config.yaml
num_attention_heads: 2
num_key_value_heads: 2
norm_eps: 1e-05
init_std_up: 0.0606
schedule: "cos"
final_lr_fraction: 0.03
doc_mask: true
dataset: "wikipedia_en"
Each number is 200 + 40 x the weight over its row's rms, rounded and kept within 0 to 999. Layers, rows and columns count from 0. The size before them is the row's rms in percent of the matrix's.

# layer 4 MLP down (transposed), 512x128, rms 0.249, rows 405-476, columns 0-31
103,204,211,268,191,222,179,190,232,139,178,164,210,244,147,188,173,145,174,180,194,202,202,221,224,208,194,184,197,179,231,248,266
101,240,158,194,222,190,180,217,237,214,205,110,231,229,274,231,166,174,203,174,191,169,181,134,294,247,216,210,197,201,189,176,179
102,229,198,234,164,197,237,191,163,224,189,141,233,199,196,153,222,116,219,264,173,226,225,197,304,196,212,166,221,287,213,291,192
097,226,236,216,231,188,202,135,206,120,205,170,166,222,208,206,209,286,228,220,134,162,197,158,204,168,116,228,204,168,197,177,192
098,197,149,205,204,205,246,204,146,159,171,183,246,209,187,224,95,268,197,221,222,164,187,175,149,191,207,140,178,228,215,223,169
098,216,214,201,216,199,240,224,228,182,288,167,183,169,224,99,310,155,132,212,169,184,217,166,283,211,226,145,156,152,163,176,196
093,181,203,178,208,157,216,257,182,187,204,175,206,222,142,251,233,231,135,145,180,161,206,200,256,179,217,204,214,265,294,147,218
100,163,165,195,175,204,209,151,106,223,274,194,228,198,186,141,174,141,184,191,183,163,209,190,212,177,209,152,167,222,198,184,135
107,235,207,190,189,219,184,257,162,307,264,231,227,192,233,227,205,97,225,146,196,155,224,220,149,194,182,175,208,226,178,175,231
102,156,217,216,164,178,183,112,229,174,202,271,194,211,220,223,203,133,180,273,194,243,137,183,218,157,204,205,235,262,192,177,112
103,168,253,246,211,257,181,187,150,215,297,212,134,178,178,208,206,220,186,194,257,207,256,224,163,321,226,237,201,247,261,214,160
097,186,197,190,195,146,186,176,253,236,194,198,209,226,226,206,122,153,289,208,194,211,199,132,236,191,197,176,196,176,195,224,196
104,199,209,134,159,201,192,194,232,179,185,246,235,183,274,208,199,131,130,160,258,184,162,240,259,164,246,163,188,250,279,222,150
099,223,196,257,174,256,201,184,168,203,253,160,203,260,237,162,200,132,187,183,296,129,133,341,253,245,220,224,233,274,199,260,149
105,261,183,193,190,162,163,188,159,157,165,147,195,175,181,229,188,292,186,189,243,145,259,198,225,152,193,240,249,290,267,203,249
103,180,200,169,202,202,252,219,217,294,154,237,153,99,252,216,157,271,241,171,204,198,126,193,173,149,287,220,150,202,199,143,226
095,171,192,196,208,323,178,139,213,227,212,274,181,225,138,202,203,280,176,249,212,203,197,240,237,168,161,233,231,211,258,226,165
088,151,238,142,241,217,242,193,149,277,180,231,184,188,159,169,232,152,188,181,171,178,236,117,189,174,270,170,153,236,177,208,231
103,242,215,204,209,200,146,194,215,286,264,168,207,184,243,218,250,261,207,206,219,155,127,222,146,223,189,206,158,190,174,199,180
108,160,195,153,184,193,195,240,190,193,189,273,221,204,284,201,165,280,217,169,240,198,160,143,223,257,196,162,192,198,165,147,140
095,266,194,97,187,206,276,239,218,212,209,125,219,102,242,220,103,136,140,230,149,238,166,202,231,207,247,206,251,205,202,270,171
099,208,243,196,203,167,157,245,243,92,217,203,198,171,209,214,268,190,170,159,149,266,285,252,223,220,252,204,205,157,221,288,243
092,230,177,223,169,129,238,212,171,115,231,182,197,153,206,222,233,184,264,196,175,206,222,179,168,180,176,210,227,260,189,225,240
106,171,250,213,177,200,237,273,238,225,239,230,246,195,216,206,160,273,110,228,198,142,199,278,179,198,242,235,216,229,226,203,150
102,129,188,186,250,155,194,148,244,217,167,237,219,197,208,172,136,193,266,227,233,191,195,190,169,126,175,204,206,195,167,205,151
098,156,100,138,224,200,170,214,218,94,214,253,261,103,179,109,182,159,213,162,234,183,220,158,211,236,157,234,224,122,172,218,213
101,114,211,191,247,209,235,173,178,218,218,201,200,225,175,132,180,267,214,150,148,187,246,242,201,189,170,184,140,183,176,154,163
102,199,171,153,141,228,154,187,287,238,207,122,236,205,214,229,229,237,249,203,271,143,97,262,188,231,174,223,231,180,195,227,236
104,251,148,184,173,177,203,120,182,139,222,152,198,224,231,154,177,198,283,195,218,223,173,223,206,175,229,166,277,147,159,197,209
101,187,154,165,161,248,209,223,260,194,175,178,237,243,271,155,179,222,216,163,243,222,120,247,220,224,188,163,299,151,165,216,277
102,174,169,257,204,202,254,195,133,288,175,158,221,217,252,245,198,204,144,187,234,173,235,196,153,169,155,233,156,215,193,133,242
098,179,165,243,205,157,183,206,188,131,192,181,208,238,223,290,219,173,193,252,248,222,192,190,183,210,164,173,245,270,213,114,147
095,208,206,158,257,178,202,207,155,155,117,237,190,244,217,223,214,251,145,231,240,227,180,184,205,177,191,217,184,202,164,321,161
103,241,222,293,235,115,190,155,131,180,256,227,287,153,117,220,253,225,170,215,175,187,270,253,197,184,241,299,232,278,245,209,193
095,131,171,222,214,291,217,229,219,249,146,176,288,186,244,272,185,259,184,171,211,188,180,229,235,229,137,282,211,206,237,212,213
109,173,233,123,175,216,220,168,183,71,200,203,228,242,126,195,132,146,232,249,102,210,176,214,214,187,188,181,173,232,261,187,207
099,183,180,188,251,151,266,211,137,132,150,284,190,213,221,161,264,200,114,195,216,239,190,122,207,173,173,217,180,231,167,201,170
106,237,193,174,207,193,112,165,203,207,219,152,248,173,203,242,178,231,281,226,190,219,272,208,179,205,115,238,258,196,236,205,237
094,143,181,140,247,200,244,171,277,259,197,176,269,180,161,263,185,147,226,194,145,246,181,196,190,261,159,230,250,226,199,206,152
105,179,232,152,241,189,171,166,162,198,239,151,157,199,192,143,221,174,199,237,240,181,176,245,136,227,125,245,192,150,170,186,144
104,212,255,184,169,164,166,211,254,154,184,246,107,174,168,220,242,239,207,190,186,239,194,203,241,176,235,234,171,217,168,256,146
097,203,257,186,223,192,257,227,227,222,130,168,187,226,146,242,212,282,188,126,238,166,166,249,160,199,231,199,209,199,215,261,252
102,219,166,236,236,199,213,190,203,154,176,196,219,220,168,156,151,262,222,141,185,265,253,241,172,191,192,194,155,187,130,203,160
097,176,117,164,169,231,177,164,266,159,198,205,214,245,234,159,205,255,140,227,192,228,196,189,224,202,177,190,139,169,193,258,195
097,230,177,139,283,169,169,212,215,146,208,255,147,195,191,115,155,304,210,198,233,220,282,204,166,160,213,225,158,212,244,152,242
093,233,187,171,261,194,216,207,169,170,149,251,273,141,147,193,260,164,265,167,192,182,319,169,123,212,211,190,158,209,229,174,188
110,218,248,219,195,191,130,248,177,288,217,165,146,196,157,211,148,185,120,169,154,231,81,208,202,198,212,220,175,169,199,228,226
106,201,241,265,214,218,190,220,199,200,184,161,172,219,199,161,241,217,202,200,145,190,228,267,83,134,151,227,214,187,243,252,229
099,247,174,232,181,192,164,229,184,176,288,214,209,147,184,200,241,224,219,167,230,216,256,139,189,218,187,247,252,205,217,176,192
102,200,195,237,187,241,234,247,187,187,217,210,276,188,173,226,166,111,186,271,278,233,256,235,157,204,247,192,134,141,227,224,133
100,232,273,184,187,144,184,141,212,204,254,220,185,200,172,217,192,215,241,185,134,220,203,242,273,198,293,202,197,247,240,195,209
101,185,233,100,156,156,125,186,186,148,262,192,172,149,219,239,80,212,222,227,214,163,208,225,137,262,186,165,261,188,295,210,254
100,143,226,191,213,172,127,157,193,262,253,234,212,202,245,212,221,282,202,215,168,200,92,181,176,154,209,257,175,239,163,235,164
099,170,233,201,205,232,166,170,274,102,197,199,147,215,166,188,163,241,164,208,234,178,202,186,295,196,221,186,228,166,212,216,150
096,228,165,176,167,210,207,269,207,223,242,242,162,166,280,214,264,125,241,255,163,241,196,183,215,162,233,222,261,229,298,182,126
096,157,169,170,166,230,238,139,223,141,193,210,242,159,206,195,146,170,279,225,266,145,225,183,142,219,229,190,207,229,270,192,154
106,186,218,281,223,136,172,197,162,219,227,168,184,203,167,134,257,184,259,130,260,272,213,173,200,200,187,154,128,242,311,180,168
101,205,96,197,224,212,141,261,152,116,206,154,73,201,167,221,170,222,203,209,179,269,213,225,244,128,241,194,209,130,157,156,157
103,170,241,183,137,165,240,236,210,204,224,183,227,216,127,181,265,201,236,149,159,224,205,167,155,179,226,154,174,189,234,168,248
098,215,169,213,187,182,220,164,228,156,160,183,112,209,212,164,172,105,168,235,176,233,136,255,152,192,151,200,239,203,212,263,185
104,223,210,173,179,187,207,106,209,223,159,179,220,176,206,254,207,204,279,184,190,186,173,239,197,183,204,196,215,162,122,171,213
106,230,182,223,185,196,223,255,251,155,168,210,192,161,217,165,233,266,161,146,194,265,195,170,212,233,245,207,192,134,192,199,187
097,219,153,212,208,240,228,186,172,256,201,191,145,289,251,249,205,329,279,204,144,208,152,150,173,178,207,153,195,183,158,247,210
102,168,247,147,207,179,172,188,296,218,141,177,183,210,243,209,222,193,260,145,171,226,165,140,240,124,218,221,180,220,271,269,216
107,232,199,210,173,227,152,179,204,156,259,267,199,214,213,228,181,171,96,198,254,214,106,245,169,157,204,201,245,204,145,183,167
113,194,185,206,118,243,269,187,222,205,228,192,278,198,250,189,202,283,250,168,224,215,187,196,188,243,163,217,209,201,224,132,202
101,291,222,252,220,222,208,195,206,179,177,189,215,170,197,225,207,205,194,129,233,180,138,181,260,240,218,243,187,240,224,210,186
108,169,206,215,186,168,284,251,205,223,167,230,241,215,227,181,252,291,263,187,206,172,236,221,226,222,256,188,217,114,138,168,260
093,305,209,197,193,170,204,151,235,134,226,223,119,198,202,202,165,208,187,231,192,197,140,226,225,239,247,157,209,209,154,202,241
109,248,232,226,209,138,175,167,222,172,241,189,163,170,176,193,258,115,247,184,194,208,158,225,201,194,206,234,190,233,230,172,217
098,161,244,148,156,192,283,207,198,169,191,220,234,183,170,166,155,208,174,198,164,185,161,187,136,226,171,202,215,124,179,210,177
097,160,191,213,213,132,177,235,168,166,116,198,211,276,173,171,202,228,194,138,181,215,210,214,150,194,212,228,211,242,183,230,207
# layer 4 MLP gate, 512x128, rms 0.28, rows 406-476, columns 0-31
096,192,139,257,260,223,243,123,215,211,161,147,184,203,310,207,225,191,166,213,178,184,125,236,229,210,186,164,187,162,292,271,164
108,289,140,193,219,228,278,266,209,220,148,231,190,161,220,210,214,183,259,195,211,164,140,242,149,158,242,170,177,189,241,186,204
101,183,195,167,262,220,189,221,207,208,170,152,156,269,104,192,156,230,152,212,198,194,199,272,188,132,204,251,258,164,215,175,171
104,212,267,194,176,155,245,145,209,189,257,201,160,203,211,173,203,186,269,205,188,196,234,225,173,171,156,132,217,149,208,180,176
105,227,254,169,240,259,171,217,156,159,157,164,208,298,162,178,169,256,254,217,218,234,179,208,229,166,169,207,245,222,208,213,160
091,109,222,181,243,224,217,200,118,171,218,205,157,172,221,159,201,257,246,167,152,171,139,239,156,206,220,193,183,166,178,225,148
099,148,210,187,200,193,181,186,169,157,224,158,176,219,156,252,230,151,155,181,193,200,218,293,183,144,125,145,191,97,226,216,202
102,179,233,176,214,192,191,200,200,222,209,235,205,207,165,133,177,208,289,256,262,165,178,175,266,141,179,162,241,242,181,221,170
090,131,236,219,196,209,230,131,126,293,247,296,110,152,259,171,259,222,222,154,209,210,118,247,226,165,175,196,211,301,222,208,244
103,281,234,155,232,226,208,222,138,244,246,193,184,226,185,198,171,232,242,189,149,202,229,178,143,213,202,345,161,210,179,175,166
101,190,222,163,184,181,167,179,185,264,137,206,189,167,215,166,215,234,182,197,237,201,172,175,242,146,147,207,149,177,164,260,189
104,202,217,219,228,242,218,212,184,135,230,197,187,197,232,167,174,193,161,148,231,190,225,230,234,251,168,186,297,202,227,261,292
099,155,193,179,189,177,166,197,230,232,173,250,239,222,198,204,252,215,196,213,179,206,172,168,181,252,213,189,103,175,278,219,274
098,181,176,196,261,263,216,201,179,218,196,269,251,215,185,253,213,215,146,251,184,185,192,224,164,190,194,202,205,163,242,234,170
109,225,125,133,228,293,147,229,142,138,165,263,198,180,237,154,165,176,245,186,236,104,242,202,119,194,256,192,241,179,227,231,112
099,166,193,208,201,160,121,218,171,219,184,168,207,232,212,257,145,216,190,149,186,202,221,147,189,151,219,259,185,190,179,151,204
089,211,268,225,180,213,187,212,140,141,173,207,154,191,270,209,151,217,209,125,311,188,199,220,224,146,173,158,182,230,211,172,181
103,169,206,188,203,175,202,206,226,201,155,119,211,201,199,218,260,160,190,122,196,155,251,205,187,227,187,219,197,239,151,248,198
101,219,220,247,255,255,215,212,272,123,221,164,191,148,187,226,255,142,198,191,214,155,202,239,197,210,219,207,158,190,193,219,224
095,169,144,224,198,170,216,199,152,228,219,186,170,199,199,250,220,187,176,184,251,186,204,194,162,190,184,225,218,213,231,153,120
100,174,170,171,248,220,228,231,209,230,241,200,168,220,131,220,216,252,195,137,190,236,210,173,244,217,172,261,185,220,195,195,119
086,188,199,238,282,165,256,135,213,129,138,121,210,222,195,297,218,223,211,192,195,241,207,211,184,225,175,238,227,170,183,211,181
099,300,215,252,161,197,157,180,139,213,217,248,157,165,177,237,154,197,220,229,200,161,201,246,200,164,146,144,217,242,206,220,165
106,191,187,225,178,197,236,231,208,199,189,180,234,200,173,152,221,209,214,211,132,96,147,229,248,122,236,228,231,151,173,273,228
096,158,113,189,195,269,180,191,164,190,185,211,197,148,206,198,323,220,175,149,220,179,183,237,194,236,239,181,142,223,207,177,215
096,158,249,166,171,215,254,228,164,225,249,158,182,205,211,196,183,247,225,175,124,165,208,231,204,225,225,176,262,251,126,165,198
098,209,224,209,142,139,207,207,221,199,136,230,237,254,216,176,208,183,297,194,203,202,220,107,233,218,183,183,220,235,182,175,225
105,215,213,205,220,197,183,194,222,174,194,185,184,307,326,223,205,142,228,224,192,175,222,180,146,192,228,258,203,202,249,278,177
101,198,290,289,135,207,202,161,234,203,199,149,160,161,222,277,204,271,259,209,134,204,205,235,152,235,149,237,224,193,240,150,163
098,172,273,221,213,201,240,170,150,152,42,266,227,196,194,151,199,233,210,204,134,226,233,243,186,211,166,136,197,146,162,254,192
097,210,164,196,183,188,205,184,216,208,182,192,179,169,168,199,204,247,223,203,243,233,112,208,207,210,158,306,202,264,185,211,199
096,221,199,205,190,184,214,209,154,215,254,245,204,130,227,252,169,173,185,181,144,164,218,161,234,164,173,139,200,256,201,152,165
104,185,245,240,205,252,249,172,128,258,253,223,106,229,231,206,254,194,110,230,262,160,221,212,201,228,182,191,127,226,169,181,240
096,211,235,224,197,202,225,191,246,145,169,222,232,144,223,242,174,289,181,170,172,119,199,172,213,127,195,142,207,241,225,203,232
104,194,193,115,152,241,189,163,268,208,202,204,204,187,105,171,159,195,178,234,144,202,253,199,225,209,232,208,225,217,202,216,246
101,150,121,181,297,187,118,252,196,170,207,200,197,178,176,176,218,236,156,215,222,250,147,162,179,245,202,157,167,194,197,274,146
096,169,195,207,155,189,276,269,261,204,185,232,209,247,286,210,199,111,169,229,117,126,188,298,267,225,203,215,193,157,185,163,124
099,112,183,229,147,200,175,188,159,217,176,228,221,221,261,170,196,118,225,107,125,261,152,191,205,169,197,296,171,118,221,237,179
106,223,187,202,174,286,241,201,241,201,178,162,215,219,184,190,234,236,177,210,218,191,186,157,288,141,260,186,212,136,223,247,173
106,135,143,266,148,178,235,206,228,229,282,238,183,127,167,145,172,223,225,171,158,223,221,184,121,170,220,220,197,230,163,196,176
095,173,123,147,122,251,169,213,223,206,200,257,181,265,178,178,119,253,290,183,152,131,201,120,241,199,201,269,193,201,187,220,194
099,203,182,242,178,229,229,223,221,228,254,210,172,200,183,242,202,196,164,189,186,288,160,256,219,181,163,155,173,184,76,184,184
094,143,88,130,221,153,194,242,168,260,245,222,109,230,176,211,181,207,197,230,235,197,160,273,195,242,237,242,84,202,227,155,200
102,164,227,308,253,197,259,198,195,156,206,226,217,156,209,233,191,170,208,195,122,167,234,215,206,217,166,173,243,187,145,177,169
091,214,139,178,167,213,199,205,112,147,208,234,242,215,179,219,187,214,254,201,207,150,258,152,237,222,229,172,247,131,173,195,247
104,83,166,198,195,231,186,233,184,206,249,242,99,182,247,162,174,187,239,181,201,212,253,298,124,283,98,208,262,224,178,150,172
101,191,216,233,168,217,185,124,223,206,199,244,148,167,205,190,221,152,270,114,122,268,156,219,171,164,238,210,234,157,195,233,173
100,244,179,148,220,190,177,132,275,199,112,213,260,199,228,253,190,233,235,153,211,259,171,253,225,159,225,206,193,214,201,207,147
102,209,168,218,184,193,188,211,191,224,193,155,199,140,273,221,249,176,227,200,215,150,217,185,234,207,169,161,119,150,189,267,206
104,239,167,189,157,198,193,189,225,144,223,135,264,225,199,173,169,214,161,212,162,213,204,278,146,210,161,223,190,216,200,150,138
097,140,165,227,225,196,192,191,235,233,192,151,223,283,226,218,176,173,272,168,155,139,116,179,202,164,149,178,193,225,249,229,150
102,257,160,225,206,241,154,173,109,220,182,178,219,146,132,156,189,180,217,214,237,169,162,187,232,186,205,162,205,267,166,187,271
106,233,207,215,241,285,252,199,280,194,222,161,195,191,209,177,193,207,204,226,131,167,220,206,267,212,154,255,181,178,202,215,213
105,257,157,204,152,260,180,195,143,193,41,222,197,177,190,109,267,183,185,130,252,165,187,166,239,172,230,212,221,166,167,230,220
098,181,193,256,251,183,258,183,183,235,153,219,111,184,225,195,204,180,142,160,223,283,170,186,243,220,98,173,207,236,191,163,268
113,209,203,209,141,233,249,166,228,214,183,200,225,222,181,178,212,231,211,255,217,185,133,171,228,135,205,270,264,151,201,205,195
104,216,246,202,214,237,280,192,189,210,215,164,216,177,193,194,257,228,255,171,166,182,94,244,236,188,214,229,183,168,199,185,176
098,211,200,236,172,248,249,170,261,177,178,176,242,233,226,222,250,241,183,228,175,144,192,194,164,156,182,214,205,215,205,204,241
100,206,139,188,227,228,204,201,175,162,130,221,206,242,177,187,233,172,241,157,228,233,138,227,212,211,188,290,167,277,168,197,229
104,184,226,125,262,112,171,229,209,205,152,172,188,184,187,189,207,215,250,236,276,235,185,211,159,200,263,159,212,222,146,284,152
103,139,247,233,216,196,177,109,126,192,228,192,211,160,254,261,216,230,197,233,180,202,186,195,146,229,216,234,201,161,169,173,214
092,223,191,218,282,147,153,208,132,141,262,203,225,153,213,230,277,191,153,206,187,139,222,229,275,155,227,222,197,160,181,206,188
098,214,177,265,206,274,237,228,194,239,199,169,141,190,154,254,208,180,141,210,169,251,232,159,225,235,197,216,163,199,293,267,193
106,123,283,249,207,206,185,222,165,203,123,158,195,250,225,224,218,154,151,205,242,147,200,208,238,236,102,166,218,198,186,117,210
107,200,210,140,224,127,223,171,211,221,197,181,257,147,181,239,211,212,255,172,182,245,208,219,183,222,203,242,129,258,228,224,263
108,206,212,231,224,212,163,156,206,189,266,165,221,140,159,268,224,189,238,108,223,269,222,149,165,206,148,232,160,150,158,188,188
108,236,133,176,223,286,196,227,228,170,224,233,144,290,213,159,224,231,202,305,224,175,184,211,202,211,189,215,163,146,180,217,280
090,196,181,245,157,208,232,278,228,190,168,194,229,246,158,196,224,189,185,177,257,150,173,233,299,205,123,184,160,165,232,273,173
100,173,210,184,195,152,232,217,197,220,200,166,220,166,195,146,216,209,319,160,142,217,167,198,226,219,213,153,160,270,198,207,207
096,160,243,231,208,179,238,208,124,234,171,230,241,177,210,229,196,215,175,167,218,217,175,197,239,170,236,127,173,266,172,178,257
100,260,251,241,170,195,142,195,238,211,165,257,191,246,249,220,197,218,263,134,234,253,211,228,170,202,188,231,172,138,217,184,210
# layer 4 MLP up, 512x128, rms 0.266, rows 406-476, columns 0-31
095,299,185,193,167,175,190,184,199,197,233,184,206,200,143,143,157,235,203,145,87,183,226,214,194,215,194,129,257,186,190,227,165
102,201,240,273,217,201,187,171,122,195,178,205,225,184,192,160,162,238,176,166,168,220,177,197,258,152,151,155,111,192,224,220,264
105,217,126,197,180,163,195,170,207,182,156,203,238,213,217,149,201,191,133,186,231,208,203,242,183,231,218,153,175,195,142,133,180
105,197,172,219,103,214,208,195,183,196,193,207,149,208,139,189,219,183,140,251,198,209,167,196,159,250,148,179,182,203,229,157,209
102,258,186,259,216,230,272,258,234,183,176,192,173,181,237,174,257,172,251,184,248,208,233,182,138,216,250,198,168,148,198,173,175
093,190,230,205,281,184,208,227,156,201,266,174,241,134,207,295,274,251,205,179,163,255,165,193,206,245,205,170,253,192,186,238,193
096,213,255,248,211,262,300,198,125,210,239,244,192,245,157,220,212,205,219,181,245,166,224,161,165,192,222,218,171,222,302,207,95
101,167,177,144,195,257,198,271,278,256,185,190,142,301,224,176,229,232,225,176,200,198,188,262,174,238,196,161,147,186,210,186,283
096,255,265,202,196,105,246,235,174,175,219,216,241,189,174,205,185,180,248,147,227,217,228,167,240,96,153,128,202,158,134,200,192
108,223,116,219,205,150,216,165,168,196,166,177,75,215,165,220,275,200,201,229,224,185,247,151,160,156,193,137,236,206,219,210,244
103,213,196,197,168,172,210,226,181,225,213,196,218,192,164,207,225,200,201,268,209,93,184,210,139,182,200,251,94,173,201,226,171
105,232,205,230,224,177,147,124,210,211,196,160,253,130,188,163,143,219,198,166,148,176,122,213,227,245,240,221,165,211,230,212,201
108,269,237,174,234,228,213,180,162,208,230,274,178,210,221,213,150,179,195,208,197,262,177,127,208,164,232,154,209,206,147,135,189
101,299,245,134,244,287,229,188,180,207,173,249,125,123,136,179,209,206,238,258,171,217,225,192,173,169,217,197,171,248,138,161,219
110,272,254,146,279,197,243,172,196,124,157,230,247,163,222,210,180,214,219,78,282,170,201,215,177,199,195,284,211,243,201,181,130
098,183,195,178,190,153,248,233,142,171,168,153,232,233,232,167,241,154,228,221,146,254,199,253,212,222,232,162,234,138,176,234,152
092,205,178,207,238,274,258,204,206,234,215,220,211,216,149,227,219,178,262,231,155,200,190,233,192,220,182,217,242,271,199,219,134
099,163,198,218,176,230,184,262,144,224,279,197,205,237,246,231,207,193,186,230,160,240,144,183,175,184,171,214,234,145,112,195,227
105,175,187,165,240,160,201,191,144,178,239,240,193,239,174,176,259,252,220,187,227,143,248,173,142,272,204,272,224,142,158,138,198
096,149,174,227,205,110,212,239,125,187,194,198,131,180,149,208,189,213,178,241,236,180,205,154,123,270,194,252,189,297,160,131,205
098,192,142,237,237,151,167,152,124,179,164,227,176,271,179,194,166,167,179,279,209,193,264,215,160,183,243,222,296,268,183,272,191
087,193,172,214,243,185,189,193,149,174,297,133,230,196,211,208,219,233,208,238,199,197,189,160,182,212,237,227,173,179,175,230,166
106,227,216,147,306,191,222,178,210,245,128,157,230,225,202,246,212,206,216,124,164,311,242,184,223,175,190,182,232,230,230,212,172
107,212,190,225,181,234,200,190,172,233,143,211,259,242,180,140,142,173,218,213,141,197,125,223,166,210,255,211,192,191,155,169,138
097,273,228,224,139,185,158,158,185,197,171,221,181,222,175,240,257,197,177,229,216,236,226,195,198,275,212,170,220,265,155,164,236
105,249,214,243,195,261,228,162,154,244,240,174,210,226,199,195,247,213,269,157,179,235,167,170,230,191,119,237,188,177,167,252,175
097,189,202,146,183,88,222,178,197,198,195,212,181,201,230,183,198,235,273,165,155,128,221,141,188,169,191,131,232,175,223,279,267
106,245,217,88,158,264,199,220,229,207,296,239,236,242,198,138,199,233,211,237,208,174,207,201,202,184,234,225,177,143,154,214,173
103,168,175,250,148,224,132,188,186,226,247,205,248,193,236,225,190,198,224,223,220,193,156,176,208,185,182,215,171,255,212,154,205
092,122,153,153,153,231,183,258,231,184,203,241,193,176,214,162,211,216,185,263,209,229,224,170,168,212,179,190,268,220,256,224,238
097,142,225,272,139,242,301,204,221,220,137,104,211,201,150,211,184,240,193,206,245,195,194,201,186,122,140,269,250,191,152,139,233
099,210,184,193,221,160,192,227,183,234,168,209,131,258,100,212,137,209,224,232,226,176,160,182,87,220,217,193,193,255,153,283,155
093,208,232,134,185,243,185,204,167,189,250,276,147,238,172,185,147,198,274,157,224,228,138,249,165,227,175,127,220,134,107,201,175
097,210,228,110,199,196,234,259,191,195,195,177,204,220,153,159,201,201,255,150,287,199,187,285,224,221,208,246,147,220,112,250,220
104,193,188,215,189,247,268,250,170,119,146,180,214,185,214,162,135,199,116,216,237,199,179,233,232,181,234,276,205,165,205,211,271
100,224,256,206,203,235,227,259,234,177,313,163,212,173,162,278,200,195,214,139,232,150,187,257,197,180,281,255,230,142,226,205,266
101,229,251,188,158,201,161,236,223,209,159,221,239,245,214,206,144,271,145,257,234,216,294,198,189,197,166,194,171,247,175,252,202
098,189,192,123,219,185,277,193,146,201,192,193,179,153,166,215,220,246,199,229,254,204,219,211,229,186,172,186,208,164,147,252,166
096,201,171,180,170,213,234,193,191,178,189,173,213,257,175,216,177,193,212,195,124,250,181,228,226,265,171,206,248,169,177,154,248
101,155,171,201,124,239,174,192,128,191,197,207,235,196,199,217,165,201,224,257,213,146,201,211,177,227,82,177,193,264,226,183,256
105,205,224,217,217,184,171,193,171,227,196,256,231,232,142,241,192,186,215,224,193,133,152,187,104,152,211,186,184,180,167,184,197
104,225,296,156,123,244,226,171,228,186,189,185,206,174,219,164,190,217,176,251,252,169,253,156,95,239,176,235,189,174,185,232,220
094,244,273,180,199,253,258,283,156,152,256,221,159,195,147,208,225,115,225,213,218,194,150,228,223,124,159,193,186,267,183,195,291
104,132,269,251,139,133,247,218,222,196,206,242,175,200,199,247,171,246,183,225,255,135,225,226,165,235,231,219,153,230,158,297,173
094,274,223,153,139,253,170,222,158,192,227,217,246,251,183,215,169,199,170,204,244,201,173,311,149,199,228,197,205,261,195,171,157
106,225,152,237,263,240,179,133,129,139,113,292,173,195,245,192,206,188,178,301,134,233,227,180,130,268,182,162,226,232,211,94,206
106,185,204,172,243,155,201,206,123,249,164,216,211,187,172,184,200,219,184,177,158,150,290,181,204,114,182,199,203,101,162,121,228
096,184,185,202,175,123,159,181,205,226,200,204,223,214,161,230,225,156,200,179,164,251,225,176,224,181,243,176,221,261,253,252,168
105,214,226,161,198,126,170,203,211,205,269,262,186,136,200,201,227,223,203,173,147,201,101,282,192,153,189,206,193,286,187,151,186
101,167,191,173,203,184,236,158,189,219,187,247,234,180,212,239,195,209,156,214,237,215,261,188,224,230,145,137,190,178,167,196,219
098,242,191,156,190,210,191,227,227,177,157,167,231,155,223,238,182,220,200,180,208,238,126,254,204,209,215,145,240,281,202,140,184
106,258,252,241,160,241,191,181,177,227,246,201,189,157,179,241,239,183,205,169,190,163,165,157,125,268,165,270,212,159,255,183,139
093,192,141,170,225,218,158,215,222,199,144,125,160,177,196,214,236,175,246,160,195,157,196,167,186,148,222,174,246,155,221,157,162
096,119,230,227,224,274,154,248,229,175,235,183,253,144,217,225,119,204,233,162,186,280,202,220,206,242,185,227,250,190,182,165,199
098,255,116,172,224,165,231,247,173,212,193,282,231,224,243,211,214,237,194,224,179,247,164,159,199,244,226,158,250,248,197,251,187
101,309,219,218,187,201,236,135,192,211,168,225,185,117,187,208,199,154,208,105,239,210,151,126,178,198,162,183,201,275,260,194,197
102,138,227,245,217,129,225,127,247,191,224,172,189,223,222,187,221,279,231,144,146,138,99,226,210,269,219,198,176,181,201,188,281
100,245,235,124,272,155,137,167,140,248,186,128,186,210,251,164,221,203,182,250,225,235,231,199,215,169,180,145,264,172,267,183,152
102,186,169,167,234,190,118,215,213,196,159,214,186,146,218,120,217,114,218,211,254,177,250,295,218,151,209,131,194,209,247,224,262
105,192,159,186,243,267,187,216,223,243,149,280,213,185,268,131,285,140,209,219,172,205,188,229,229,223,212,165,179,135,172,130,173
109,194,246,150,194,174,141,118,137,183,156,261,222,232,191,211,168,190,233,241,215,200,239,265,168,131,211,212,213,187,271,244,188
097,180,210,179,183,262,174,193,191,187,205,208,213,194,195,202,200,200,207,176,202,196,260,215,218,190,174,192,270,218,210,229,147
100,254,259,239,280,188,195,257,196,225,249,205,165,248,240,204,275,147,206,247,203,263,292,174,212,135,198,170,230,204,180,250,253
105,239,114,234,190,271,165,140,190,190,189,251,211,167,216,223,190,138,199,228,216,171,212,170,149,183,127,168,161,176,211,213,226
105,223,150,210,209,167,205,154,175,198,248,250,223,180,215,215,226,269,188,168,228,226,172,250,157,204,162,237,218,208,238,202,210
104,195,226,119,220,189,262,210,187,227,189,166,192,206,201,200,201,222,155,189,226,205,181,191,217,255,295,232,201,254,254,210,189
106,188,176,214,232,168,235,253,257,193,177,204,177,131,222,196,232,197,180,212,177,262,247,228,228,185,161,192,112,267,229,240,209
092,135,235,278,228,156,276,242,191,235,181,247,202,209,194,137,174,215,192,189,193,145,251,238,257,293,144,213,186,290,266,206,199
106,231,265,212,155,231,228,189,150,136,220,130,257,210,263,230,211,167,147,209,167,263,265,244,176,222,268,250,202,199,260,224,192
097,231,198,219,212,184,267,213,176,285,180,243,205,201,203,168,189,187,211,128,164,215,181,168,97,163,147,204,201,192,220,185,223
101,213,188,277,175,249,177,220,172,242,203,164,191,194,194,230,301,216,201,174,164,230,192,184,121,199,199,226,183,130,185,232,198